Part of a small language model's weights: 5.63M parameters.
Each number is 500 + 25 x the weight over its row's rms, rounded and kept within 0 to 999. Layers, rows and columns count from 0. Numbers have three digits each. The size before them is the row's rms in percent of the matrix's.

# down: layer 8 MLP down (transposed), 640x160, rms 0.0986, rows 265-444, columns 32-63
# up: layer 8 MLP up, 640x160, rms 0.107, rows 266-445, columns 32-63
down265 115:506457484450486512482495488490467481489487519532500549497504486497469439557506508492499498565566
up266 106:551499477492491486502515490507493534489469529543491483512504584501456500466482551508499471503480
down266 100:471546538447543474493514473446481508497440546480496526522523497477493470523505540504472514489464
up267 088:535498549484505506495510460526452551487515483514536477527497535491481509500493468462517504473528
down267 083:516526447499540546475500505472474522561503496443476523530504516473557479508506492499508526485528
up268 083:536467481474467486521495493523503490485476525489477516464530519478491473498520514442508481485508
down268 089:530546516442481523492503495533543529498515440526508516501510505505595498493515501496521501498477
up269 098:514510447504518479485459504462503483504488540520467495506465460495472489485516531527502469517468
down269 097:472546525484487505520516449493518478500502511508519530527507523477485509493495536526502501493514
up270 103:506523516521502437478502487489509498508525512486542525522491528483464537494527533496526489542472
down270 107:488483487505491540516558482475478514471489496493562517461495471494484508546496501490480504510553
up271 082:468507487501489486522552501489509495499541522505513534508498502530469551497484475470510491486484
down271 083:509514502475518515500455468515518511523464525476501516494517502482538479505516467508475513476504
up272 099:486470514487507518504451490523512524451515514535501503504548477513532488531487477486523442482501
down272 095:512501491503494507501476485512496519508529552484481478533439500494522453477488520513469521497480
up273 097:499465496483524466536473537502512464472461532537490513489493545495534480492502475465483526514504
down273 083:472519528509533502451506513495512454480501525519480566476481527499489517468481497509519529480521
up274 104:495474470489495527504497479454494484505514511548468498535506531514470543490532519487549472528495
down274 100:452526505496453496475512506522506498469493465503507485535498526549524482461498518510499503459498
up275 101:482517520495495528565538502525517514497490478487460558462491539525511495471500519490494490498466
down275 096:540468466513492506482467487501467470538485518495529513489506463450456541480494527500548471545486
up276 085:490525540509533501453492472492489483477493503536525473495544540501484508481441480434517493506471
down276 094:546517458515474478508473512487538462502520492501497470474469484529488526490475476506530489550495
up277 082:508469496490528494524487545508496533483474479487565529506508495466491464475512510471505504541473
down277 083:542473483513491496470535475487467507519533472498518491493519462494494510537477549514521513509460
up278 116:488496500504572526524521476476480487503491517509492480497552495532482491485471476507502461484465
down278 122:470519525524493509533516533474446526513496505530514506504532515451479489494486526508497525485497
up279 075:485473463507466458467532543517505475484534540517478519514465506517495542506515525463523504492487
down279 064:484538517483505503492509505494514489479468519490517508477492532492511509466497509499456479502526
up280 099:526441473521522479483485514478494524461518466496560514484499463538479538512495463488489477525504
down280 113:493520499499527460509475541499500447540496512558461486474526514489468507474464516482491467473447
up281 125:490498446544486531493524517490518508502467483514491461468512495487465529483441475499506525464491
down281 141:453505497483523531541524497499492508508518551472491515541487487520497502486473496518508505524522
up282 102:504489474518549465508495528465473476507506517503439505512527492476503489534468503491493505492492
down282 103:512466500469488492503525498545486508512522502514429465474526454467495525511484449506452474509486
up283 088:518500499484540468501465521503518478489462508464533504489510503503479483529436523531536479488477
down283 089:502475503448474510495514517483505545507473513530476513504499507472489460511499493515480547505512
up284 085:463495492525524470510505524514516524508498460498519518464498492509494510486457483462486523538521
down284 090:528463496503479534493471506528473505519476486482504523514511465476505464520455459468479507519520
up285 084:481469523524505514513505545484456464532510458504510492495473494473500477449471523554509477506487
down285 099:491548503463487504481508476529487503447472520461492509482486490550505497548480484471462538478505
up286 088:489491460492529452468536570497483559489535519467515519532515507504515530531475480484460456471503
down286 085:497525496510457480519476510506487528471501483487499460489466525542519522477530534473526524527472
up287 096:469486513507503490515503539480512561478509485501538474517510509533507541557494486517466419462527
down287 084:474508533484503500531506500524514492521541526466479523492487497483515471482499505509526548496517
up288 125:494482473516498451483481513511499484508494498526477544473465522552498498488482542503518507533487
down288 126:533519504495493487475504451499478471531555479453495505493520505504486498459527457514508477533527
up289 118:499492502511509508482469477494517491491489520506529515489506513523536494507483560466469520538427
down289 125:510469456528487522492501550486454521498528562458508463453480470479491484509497513505502484521527
up290 120:550439530521517489481467486486515489474492505503506556468493533515489500493476507488506482504500
down290 119:471525524469547509505463457520513491453494485513461532473510489519478517494508509539521494508500
up291 087:499486521511527480485463530524467549454500463539494521531489510500540502495509474495493456553489
down291 086:543499532493471490501519473545475484549487535475492501490529454503497512475528493481512497455561
up292 097:507534497501507464506476479490484518493517526517513545482499518535510520535464507503520491482491
down292 095:499517488488552517474485522524481525497484523494523455517473469493482455497498522491474473521494
up293 080:543487473472488514510523510458482467459466521480494485507523511500481510514495552498531506510466
down293 077:486554509477505511506472474490503507548506496540498526539443521475531473505455521494501510525499
up294 075:462485480497501496476528525470526532502490482463529503502452519476507488505518501503471495553487
down294 077:517472498511462524483522487499500495504492469537527474507508481509497485514471537503519467476475
up295 093:505465553480499503494469538504497535532483497498523475522538502515509504548470551510515489491490
down295 084:553487511513505518476509497501472481499484555507477491469464496501506454504525446453501529518524
up296 083:469535498487495543490502500490490497514498499486475494451472519475458541552488491494522477477472
down296 087:520484474501511485549511488449523479485507509494463495496527532494506460482513490520536525502497
up297 096:511451506531460516479473566529468497500502530503524536497488487531479528503453506518503497506540
down297 091:503527506505522482500528437513522479532461490453475493494488480533505513502515501507477542489494
up298 084:493486423516519486516508503501476507477510527514510514481511494499475516469500539446506521539479
down298 084:502560490494524510523511470485504519511488526511515472531493490500525529527497490500512509508512
up299 112:503534450542539504479503508545448506511516505558511554515480478478467503519475518531506486481469
down299 131:484504501494493527493477533478462514511483524495485517484502531518529480472494473500525469500465
up300 088:502528511469500455507466478483492503501453532543483551516496525516523509487490475495516485489487
down300 069:509494485475474487512500524478471495506505493505508501491497529494497519487499508521514501507498
up301 094:495499474521507491516507509495502504507518503533507500524452517541481520499487489455523493526497
down301 097:487488513475492485518490505530529513524511467498503466516482522455489493479469545505496493506517
up302 093:524501503495496500527532532482502540477462514472466480534497507518468528504482510515507470523468
down302 093:441524519512509517495455464504494462520490427473519478482526523476519437541503469502480527515530
up303 118:496490511519510463521463523470455513486511477537504543507447525502516522478480456482534443505508
down303 108:536546531443482468500514483499490496468483543504509499537537495533480569491490487491481511477522
up304 118:519515524485528464520519504493499499516500498473560506479460524513525534532477479464502502481480
down304 120:488505514483488536444504526482517489515500529488517526456477493471474461539517542465492488528505
up305 090:481511520515503506474478511486472511497483528521501491501477554472507515559502516474530446519478
down305 081:494501494464510521488494466499527467549454547489498486482512466499497508489517539498507525509548
up306 113:504518527504506512531502508478525492480486529498522506483481537525485506506467567524534514464438
down306 112:475485548502496509500486492487469513518453495523532504510493510517503476526477485537489475474477
up307 094:479517496549481490520505518533507559495468497473494513472547517486516488480497504491500482528466
down307 088:540536526467477511447507479481499458486516527516524536503505529505495460513492497508511512519497
up308 087:448516492521483469488533499482514485465479516527543531491527542549506503499489532507506514502477
down308 085:509511502498463484513496498487498544498518508472476492488450478445571492497501499497499507513516
up309 085:468476502511521514507520484510480513438506501531524503451504506461487485472536506445520500548530
down309 093:541506522510475500526504488483538544494506517482500469495467481516496551502494497498492495521436
up310 084:470522469535489497513521531499517545492481512542508491449516543487461495499484557471481478533492
down310 077:515469509484484515516502538454467505463515489514485512551491531517475490491502494531518488512484
up311 085:475495458523498474492484478501493503444491522552499522497531485513493523495516479504522498530483
down311 081:519497527485501517495512516480521508504517520516460496518481507464521495526512509515508532509496
up312 094:502515451509472450529526534497526536488482504491515515465495508470502489447471493488512523527485
down312 088:464508510480513481488483483503460477480522530537492479548461471507505498488471495514530467524496
up313 126:541420474503537516496496476490511489469469484498443525480476526515486491505492542500510515474490
down313 131:503503483510492541480473473456493489551448429493518501477510529543512588485527502536521457478485
up314 096:473489517482504483508522508492525510470536478491556527518527517510447492473474501449563463507491
down314 089:480515501479500505508469516519571476528516509541477487544471544518485502520517499519513521483509
up315 082:556466458500496494544463474507522517494500511469505509478500492492475483542537472526485445499515
down315 077:496547522481492483512513496502519489497491511499520478481480513489543431490522509500549473493488
up316 079:491510513524467506507567509521483517507512517483503468502497490477482508503478461509478504502480
down316 084:477501535499501493486496508509500514529482464498502519541521519472485466540493527501498486537512
up317 078:469508450535500470553536529500493523525502498478461517490475500519498520490527509466446496517494
down317 079:529485514497501512504484479434472490497463489519518497468526541502497468512499537506537507508512
up318 086:580459480495494482499523501502502481538501497502488490523498468512525473494459488459495487502451
down318 085:507520526501471488458435543489507497496496501527536493501530503505484504529476476526503484490483
up319 103:485484481482517443503525480491522474474509501536507476523495490547494484461462454488524493519504
down319 097:542477506526482512558503505471548522470491496461503505499508515535507506478514502511455499469492
up320 107:497504471532473510489469469529489510511520471542524508485521517501502537553495497532516473492483
down320 120:506487496500496467539496509492474509492488525494503514521504495481538487513497534552511541504553
up321 083:518463516512487521540474490480509485495446471485487469523490476527453478521503474524505504528500
down321 082:523525545475504450509489439524487491504483460493492480556508529505477490521477534485514526469502
up322 092:516446505475502502481440501471438491482532504535489506488513437516463499475489488520512487520508
down322 089:465532520525507523505506516510514534480496534507565533489504502491528502478505534489538463453499
up323 101:476490456489519484540498507469478499521543491485476534440511501485476526503497498495520477516475
down323 099:458481526463513476519491533482504506513485488491497492494518494497471508519522501492530500505505
up324 108:525489494488507516543521497489468522488497504523513479482539488502480539486476550464538490549474
down324 116:515476459538511531545482516490472551508524504441500486514484536479486498520578482495441548455497
up325 084:493527484523506489461467555498444518515531499499511521511454528505543522530507463507454456508492
down325 078:535471488469491501508552465521512508452471549523521499529525529496478485529454500502522499486510
up326 095:515469529518507516468479507507512485495495499519512479481548523514485485536458504491505527515493
down326 087:526471524496466510514544482515526504545502471522491489520487493491477523517483454497492494481492
up327 093:474527492532496475574509537450495484481505493486484491486461504513483493535521524494457478539490
down327 096:497482517495539524491478512520498511517487456486537477498556507512553489497485530503532528509540
up328 089:482457496491501478482535513470518481491460521505501491508526529524508500517446483479493530490494
down328 076:501506483487492512478491506471510454489488503525503511488483529493482534487510501496518475509477
up329 076:515465464488515505497552465519533471491470539493478493505541479521527506479491566485466499471496
down329 091:575479488471497516461522499449538476491472468482525502492517539479522480469511512526502548496494
up330 080:468542500500510507466536511461521514488508524493550478472521511494508557502471466472505499512501
down330 083:488446506537466501495475483479499488519480446521499463516461494542479472522521534516511479515500
up331 116:490469470522537460489480518461469513459524507508497503510445495504498524504509478530497497517494
down331 115:486495482497532546497500491539443544454532462408490529517497491523476549501469499480493525502509
up332 081:474532527503512488483466506501513491515483487494491512452501527498533501525503483491430512461473
down332 081:517516515475506504474509483489487499541501470517501504513495509475527493476454491527559515490466
up333 131:517448441486538506515469526528458483449515542536491472473489527508542529493497517507512476487469
down333 153:505506501469462476510493493502521494508526509534468495511505477488549507506476523510500484484492
up334 085:500485516477514506542536475491483466483444504498484516459561481506461497485475551473539506530485
down334 081:506500484474502505509477460509518535446522505496529475501507526473527481510499488520506516505514
up335 086:483502474515481500533535508489498461466524514487524512456548493504479524497464518510569518544460
down335 089:536533458495518501478521505483540508542513481468505468491492585500549535481468525480488497449475
up336 101:537475459522506459520528500525475470529449534532476518524471507499525510498465486525491513461509
down336 096:450510483490507518498505517478448499504519490494504507495472480485518484477454512499456505543545
up337 153:495489462485509447516521532492498522479482543545525539492485497526471515509466499452512520515513
down337 079:476505495501503470502501529527485510513486501498504495499479545496512503489499501495487511515509
up338 095:522474533521464489473523479504528529477485477532504516492510530537534496486464492475468512468515
down338 087:522525495486522572536550526509490513538463502498521509518477488485513514497496485532493448539552
up339 083:515522531490537446506463525551474487506535493500447526521485518488524494532532479490510495490472
down339 080:462478534480469544463544488488528481490476519504513477479505490506539454490486531474484489514512
up340 111:494523492485492466463499488520471471503468508478502504511498505480497528475502500508521501491484
down340 098:483524479501483491538524509497514500498494488516491523555498477526483529524540512474487486503459
up341 103:510499462547510456495501552510487532493519510498526490493484507514488542526530476492515483542509
down341 100:476533502474505502490489522491491491484488545507506511519514478527504436511508502532512503503477
up342 087:485472465547512490488459527514462562520498492516512486507539471500487529506501491470473468498496
down342 076:494498515505471509518477512488516459494485486491538448523503475534525477502529514513461555482471
up343 098:529508521505523503436496492440511525526521501497494461478491473483504476443486526531514515476506
down343 096:517468475501484470498522526548533472451499484451460509506473529568513477513498454504470542526504
up344 098:495482515518482495505540525496516493470495511531498513536468532511529516516490520478526477512474
down344 108:534499494493489513474511500519499501515485518491501540485540521498455484507486494483503533513550
up345 077:534484439499505512452526496514528480472532541520548522491525492522487522507515543455506501490497
down345 083:555500497487537539472493515469476512529490482501486471525527549494512516486499492480514541472570
up346 113:478508489507526507501474528553504516499453549518505507500530541482463516475479501470469523489458
down346 129:532475524494534482518532513495494498476490489520500483519503472474505480484478478481484536534492
up347 093:474534520533478495508522508531506514503532509534476519491499522481516520436494460437471507488463
down347 092:553463501493449496491504510496482489552472485522493508512510452489522470483506496519486498513485
up348 087:487486507504523507459461531480495541475538526536487525502493513545511563511472521497526443527488
down348 070:470497507501514506497494491513500511501504525480506512483493545495474489468492504498506515508524
up349 107:493481516497479514486528478531505520523495507516506516526486502520514513515478512485466506500486
down349 087:503499508517493540499465531545519460492497515471520503443488467504472506476490538499452523514509
up350 097:516531542527502468456487509491503532528498499476496503472513498506514497530557482505445484497479
down350 103:480541510537510494480496476462488467468511511432501513488529495449516495492508516512569501463506
up351 100:541466492491484447530494500495503486516502490466487479548503524526510472476505484499484507529460
down351 093:520437503501532520484479507510517500511501515515518498523525527460466515503486489503473497500530
up352 101:511519467474456472507501533501458503546507440486480515481493468491535469503515492514543516541537
down352 092:494512476529554498480509513539509508452475525501494492510501475504502522504522530463520492482446
up353 131:541440486494493413513500500561547480457461512544545496489459541484522528473509502457534509493500
down353 133:537498510485494455517520504453514464495486497484494494524560523509511547496533525484503498492487
up354 100:540513498472489421518532504531498510515487517504506535487481513518512519466520465507489489458472
down354 093:493465516471493485482470483485508481516471479515530471471532502487512531494511509526503494487480
up355 092:482479490548463521483523506497487515491498502504473472498522525493514550478517525435509508548487
down355 098:493501538482507488525507536495567514492508482460527517517465486499515485520506476499497518475497
up356 078:521507488498496533495469458454498485521459458502509456477483459461489503465476487552523496526492
down356 077:497510513471474484511536510481523533437501509532472527513522525486502480514520525461499488483509
up357 108:447530516518516473497513528502502522503530486513512499518465532491476534491514521484491435557468
down357 102:521467468502469457488489515476467504474525474517525527533483513540522441520524491510504514519533
up358 083:481495444500503487512534497507478479506495510488517499501439499508518540469468505473501493486489
down358 085:490543504522522516516508513483488540524490494529507489530552495496544513482536474461490514479510
up359 078:483489478507529463510501546505471495518545488478533513489431520499479517457538494490461522505501
down359 076:500491528495475529454496481475509491492481486530506492478521487497510509499441531522578489519501
up360 109:503486529516527488503474520479524512498440526507451460489503511524533484516506527514522512530533
down360 092:501521521543537528503524483539497494542501467529504480513512501494510510506489492472448509517470
up361 105:452506474502493501515522484487519492471528490527530531476551496503511532544436528470552507499478
down361 097:491489469520474494452492525511472474514471530520465493493481556505444550468520500534486479496439
up362 121:511490495524503491486498518475502450492476495477510521523486507511548541489502464527522507498495
down362 133:539489487467478513434517528468507518496509462536476547508468487480498522488494525460504519504480
up363 095:490516504498457480525485553498480451529527506487539525479501527504540493532477478502489510470472
down363 106:533491544471545505477520492496516533551547484488525486533513524454493479507499519472483537494519
up364 097:484477517543546506467507533545530492476490527531504485533501498519513489483437527509524514524484
down364 092:518527510502477523527467465445497525486489510540552476529475454526478442532545504491474518473493
up365 074:488510483496497538527524499508482468459509511526490519486512500518488503474449502512525500447469
down365 082:508502503534464513471506457497472496539471446494517479480528514468496494553471523558518450511481
up366 111:474535485521548476504515526502487520478521512489520496492529501517480501454474498475536507507484
down366 127:566498486463449487483522485456510538500497571467492507494527512488478499487501495538469465505476
up367 117:531531476484506483539539526525504510517504518477491495477543504497515506487495466474530464489520
down367 100:524514490529528487521558503508517498483498474480457521524479505527496499556519507490483471474509
up368 091:489489453522492514541550538482481528487463481527522535534485508515489469479481481492541496549499
down368 089:492461507498497476503503494475557485537541527527498485514486510497523469466523485532547549456504
up369 100:513456476509526478465546516504496512491520512514559499532568485520462538537481506528488510505475
down369 086:488523513520518532494494541498526500527499510525480506461457502460529437524519524438493498528497
up370 117:492464515493520526535532471478496485481523484506488535499543507518508499525472523500460503479480
down370 128:484515474498466504531496474523525488507545487497475483507497513508509448484482531508516445498549
up371 089:516463534516481509541524501478517481514487493489482488568496496494456512523467542488535501582469
down371 087:515514522511541509507470509477570470474525523504450532506474515485514479495484464526471539494493
up372 100:509522526508525467515466504504492465508471495550481536515505543491537486523522523509513524500461
down372 110:444496528530497516522500521502446537488512503461436495517515510484417497469469486499470492540539
up373 102:515485486481487496540502505515495471497490529510465487470483505481495489522525492494556522492468
down373 104:494449492471496527484516506495515513498522486451472493519447513477489453479515526507500471519473
up374 110:479467542509472489548507534480478475491490479502472492514478467484493513503532493494476506517506
down374 108:492498492472478516480468437519494494542491485484548495549534526563506511448515497491492514539515
up375 079:442533511525490477503518552484479532519470506494492505469481508495501488492535520524489478535493
down375 086:532467481552495454492543451458527491554493473483504467514508524484522508463519511487515507517501
up376 117:512493497516476495484454482468501479473492527477507506467544497535494511481490501494473496484482
down376 132:511488539474501488521505491514487503510509492475536540540504483527483493505486478557507501504517
up377 111:534454517522497510495482506494505472512482472522538514508528505507523490529487451532510494489489
down377 098:514480459502500511493504527473493517475491510485519444487533526507477515452524464494488440529502
up378 123:504466461510549486527514499517479498490508546502499526528480508515466481540492492512468530496479
down378 134:465520450500483528484497494496452486514518539474472527536494502476517473452495512516489484551522
up379 083:520492499490500460512490508532485477507507520548536533510523496512503536457457493480537515472499
down379 088:526469498521473539479489522435521513547447473508489464467530475491555490508493531545528462497478
up380 074:451497479509517488489527496415495498526546480480446551500464502487533477492533473503449548503525
down380 071:542478504497469474460480530537504514478484550511541477498538490512489527515462525508537484512508
up381 086:463494453486507521486524552474480547477513509480518497500478502488499488508478518518522416486518
down381 088:534468509535467467503497507511523474510526496479447525484499529536529551481574507461514498467503
up382 106:491496488512496481500484469517465493464485528532508546531510501503551513499440496538494512501499
down382 102:531484474527490531522484543468492504528518500505478506448504484488494455549543506469472507492523
up383 104:543520471535493436475526461452520469466512472499505528486499535486510548491498500511498508473484
down383 113:503527493528466508492522540512479468524486498493485520500566557491516482489452528519505506487511
up384 077:445523458510505486515535532494524537520526498524517498508527495480500505504498494443490530513486
down384 087:517445499497518487474507495484488513536462474507522473500450500491526516537460532543542482517476
up385 111:509499555500494509510510481488507485481528520523514522484526516556502506513457530445505483470420
down385 103:553518521507537525470499503508478488509457480498531496529470488492519562466475472492501453508529
up386 075:498491519481515537513486496513469473486505529534405535496514503554496466482471478512464478466474
down386 073:550493505528478515492492486477497486494474437485540464496496496474506507520496536546508508522460
up387 080:503484502507512509517473496512508490455484497545509499482498511495509496419460474503524512511501
down387 083:532517504506456528463525484487473469503506491518512466516540441490492450540485556514531465494458
up388 107:459457480503515481518453558480457490497524538482491527502500515503456515465503483480525489461494
down388 104:526475512491504497499514488515494532475505479498460482492481430535453507494455507489534494561517
up389 086:490502535534510503450492485490494496462520511543488504503555528520476517508517515478476459558483
down389 085:489507464484520482492480491452496535515499490503510480485474528495508529520502504530466512497508
up390 095:524504515448452490514477485472504482500455516506535536485523476520515478470486502520531477501493
down390 105:469492483514508484490506498538488484487526526482530494481533518499477445486463528500491488496486
up391 099:472525447505484483519530554469499502481531521591501516449483531515497506495513532475537487567500
down391 109:540483566506510512539491461494528527499495498481502453544510483508522509469485465520459505514493
up392 075:458477507516521509492526523464458528485515493493445500497525494523528460547498517475472487528528
down392 077:538487466519476526493516483515531498514470491516492427508497512483506510508496528497520500483490
up393 076:494478487504540503480524531497535548469498460504508476472458480502536494533487508463510501554529
down393 077:520536458531519501475520483466474521523474487506538507494532454500493538516508481512521498492504
up394 112:517505475514502466513512496536489488432466562484494527504546540497492508491519479523478518483455
down394 121:498526523530483512514502487533545482501481514483482501531537535533502525557473502484530544465465
up395 112:530484485471517488441479517480538505502490501489546509487477547503439523475497536503504468461527
down395 101:503451482498462473503494480479469506511498549505491479500453499496502470493474524526535512507471
up396 092:487520491487500523463468519478465498521561514549492516480516489523525533502499512467496495548486
down396 093:504489490543493523531513530510512526523458507493495500513519550481481537472494538521501525464478
up397 082:474514505475490481543500512499495486533474507482505510514470488556546508496490489538502497479486
down397 085:531516519481525523494496512490510493466488469519457479469495503483508482486495478511536542488526
up398 090:525509491500487493483488515486480466500513508541476501495475466522497501490482489495513509504510
down398 090:504513499512527530520513491467498546500539508476465500474512528480516488505496543494473498476570
up399 077:523458468492521500523525532480480514434500512501473507499500491507473461512473523495491496517473
down399 085:500514485515473483452494495515506506519512494490525438501456504497499531498462509504511490490501
up400 127:510507462524541532522542511461518518498491457488488514429488528510448486506446497508537534497466
down400 132:500543501475489501507521491496511501513506459488529525542467486463548478513482521521520479498486
up401 087:500446516477521518536507494543479508463519482504487467483498453505498484516477569471507494485520
down401 085:537491474481505493506535488489520513518483545447509512538536508502479519473514431508479492470497
up402 092:462486471494501456528491538518445503466477524482495529500500518529475516499465500478503478527508
down402 071:469510514505498464509492512521489509501505510504503528493481528497489506497506482480491518514528
up403 082:457513514479479509549502489571509458501513518516544525496512516510480547494501527453541516464491
down403 084:467458478527533492456518465470515535529524487455456486503493523472520510529490484530509464491501
up404 088:467523542511524504491486546454483514471516493540549492506505501534447495500498483502524510558464
down404 093:494477439502502522492506523478480500543484533475490480498524463452508471464484518494528471458536
up405 111:475459505529516493492528501484485500456506471483522515524555516512492532512502491480501482548495
down405 101:512556472506467481531458514466493487526522538521488476458512469493525479471521540524525535522489
up406 120:512505516494450511534519470506476510485552491549496516502532491498455494516532485506491517506500
down406 127:465501500556566496510522532481535509499547518474505523498540467470527499452472508537507504508520
up407 126:536507471533505519484524500509500526419554516543471492500523482503465470491469502520542498484518
down407 117:505530522492487488468465520474490509502516501517458502538491472468523504506500504487500533513528
up408 096:499517472537473544552534542509499531486542474478549509456482492493528495522516511509505497502475
down408 089:495481538511442495473513515446499485479547512521515531494484482470471496494518488494467507478506
up409 115:495480514502525489555490503516511496446480507530484528492514526487523552449478487501518506498481
down409 084:503472489523498505483473525508504489488490514512495498463476469546489490482508501476519469502503
up410 090:505462493511481494484505512500492473503513502495500441515473478499536513478484512493512471509501
down410 085:508494529502517470522518480525584516477496482498473493519573535483426487540504463460511493513541
up411 109:517451514498491495494500515492485515511497502530545530522460463523513556517501498474551478529494
down411 112:510520474472475503515489544448491523524474478536516514491478502496510496522520503501513504525469
up412 084:462483477503479476458540521464530542502492481486515493507442496482534524519495475524480511500545
down412 078:461513514514517467521490444510462503510477486487532459530495509516563459509516534492503504520474
up413 110:513465470563517501478435539505519480483484481524522493522464491481522500502517477459494467503467
down413 112:507524522458513485493519490488449507520535467463495474516495550476531471512560554454486486475508
up414 115:527517512482513545499461522513508541506485542506548538443490483511499520528450535510502498496507
down414 105:507518525490526489498487453444470484485516500504477561538482497470516523549483523499488502508493
up415 086:489476530478490518440493531528493493503477537525489522534471504577482512518510487452517490507515
down415 078:500507480510538477502486494514496491531530503460468471513531538508523511457499524468520471491496
up416 108:517485474490550501477489509495522537509496559470565513459497489505473504496493501533493462488507
down416 100:466478563464496509468487478514488478516492487484479545506488480520517524503494503496468552468544
up417 105:479497466487492498534523494480512498511501491545522488512486489499493545501516512463509521560482
down417 111:488492542487559521542495491502531511486474494492527476521518451507451508518504487485498470477501
up418 099:496500497509525474534510513539509476514537485517544517505521497518530538478465494428503497490468
down418 092:507516482524461490486495487467513526496505544505531485516507502488471519493491512533510529498531
up419 113:542512508500516502490498490492474544523511519507516460502502530507514502481482483456512496503473
down419 116:481478519458474473461464518544485535519524479489502467504532474466528462554493519466514489481534
up420 123:514472524524470497512494545496520481500523499495503508490464479511446504515485550504525467467496
down420 135:550514473502479475551487540514527561486544544498515516524511510492536468478537466495499477505521
up421 100:494501489506524454490485509509494492501493520521497495509511563510511485473512462494525500526477
down421 080:479488493503472478499483485515492490492472506498469497511525512498500504478504491515493487511494
up422 103:475473532498498484478524503496498495489524502522492527500502502483477523550482468509486461499479
down422 101:504465501521528518513466486521474492488520475519515510504493525464516486514491544475507486527491
up423 112:543499499528525517490553534540485455500473474475500491481529473508484507475479510510469483488496
down423 097:468473480501478439511535512498509555497474506513540495501481462512551513493467533509533506469481
up424 119:479524497495513479458487494493497503465511505514510489510502497452511517481499499531503484499488
down424 126:531533542489531490499502499521487486489481510523524466479539512516489486510481459477505484519464
up425 080:503480505480506514480505525526507491517439523523514498492480512493508485475459552505489511486539
down425 080:519517489489510473471542524497523497503455470458504480485494516508499523504522487510477555488524
up426 110:481479469492456495558507493492525454482505526513507554477502503503504490461488504510537510487483
down426 115:525481497550519470505489464513484518493527501522477462504514515471492573531475503523497466533531
up427 118:534488502476480472538498491501470523467521555472490544517562455502488495481478538512505490503509
down427 116:499497548430513505438493511529507465524513487502511485486509469453551494501523494483492511504492
up428 116:482514492512489494524530511500495539462507547542499544465529533555491498483495476459497503543500
down428 085:477517476489528474534518505501513508526498533511502544493498528500508536505484477483497513498502
up429 130:526514488496479485491510512468532463457503482499469455550505504555474506504534468518506457482467
down429 137:505482494490537498500473517501477477464506508511510502475503473542505488512537500515487502476464
up430 110:516532486535493498471515468504517503503562492525476471473492489503470556511502488488535431508510
down430 111:508533494490492500501527513564506489509454502477496494504458524484515470484495538498463537506483
up431 122:543453503489483425538474512519543491497487528532489489485477503489506456489513477522491535470453
down431 125:482501502511472503495507546525480530487528454481490531496518517435513504508502519492504481483558
up432 109:492508511507533523470516529469514500417501478487521511529449487496479495521492478479481511574476
down432 097:462520511503457499471522512502520512445474506513468502472470519528519480517456525497525536465512
up433 093:517506519530472481516522514522439528511438494497522490514492517527539498468509483465502476525489
down433 082:480466537503496504507476517475549499537500478499463519541554493467485500488469440494512478531493
up434 105:522506514508542466492486506497506515480486526455463484520462505532487470512498512515500487459429
down434 110:470477473513433538501503510508524543520488476475524497539493525498547459538494500470545484503540
up435 116:472514480530531474476503498553472502475493517539523527491485492532539535523510537478453490477499
down435 117:496453484498497490446528531559487491490488491502495476507500525502520504519477542504517499537504
up436 085:502510494488474546533499472506449509494491467517537548496472476492535541477506515500530503515515
down436 085:477516493512532469493497502453466504519492518513472505520489472476511524519497485516488469493471
up437 113:532520493507530508487556538485479544436492497533508497459484503498484566472494530460518501523473
down437 109:526494516489499477490499493529506538482457491495527533520484515472479513509508495521508484530478
up438 083:539455474509509505529529464518517510512452490493522484504505541488495473517495490481494494499496
down438 081:506514495498473510451494499498510498477472488517484500498482550519494471471525519481539534500517
up439 126:547494483494496445544495488530506500467549490498512495501537496538478488511495482508515458499457
down439 125:469509518532472486469519516463532518477566482491517516488516520444484477495478488475505474470542
up440 088:534481477492543480490494519477501480463499511536493482526454530499452477538480470467541514477508
down440 091:545510503522467484472472527499511516526517481526528523495490521480501509493516506534527469517526
up441 119:512483432507492469553539545488491467501438470477472513506510511514509549480499482542478492536481
down441 125:473519449467477490504481494460459530540482552491505483529471460542491492512475515466459513501499
up442 094:509460499486502492542478495568443471488473539521488550499514519556490510529474491493481504477514
down442 102:526533510532496455494485515480555527536535495462493498484518489496483491511514534513519468537506
up443 087:457523538490499493462507499487517479507515485539497542487510520528480520512457483447493519495473
down443 083:541484467486499485487492524484498510508506518526487498510445540502499526473529493546531494447517
up444 108:510505464510552439531494530475534469495489515490490500530472525503501479479505481505506483539515
down444 108:543518529557537542458496534481470538507480511522504502523472492490480527496527515494505483466468
up445 090:487506515504569478519457516503476532476486503526501530510463523519487482476517497485496460465498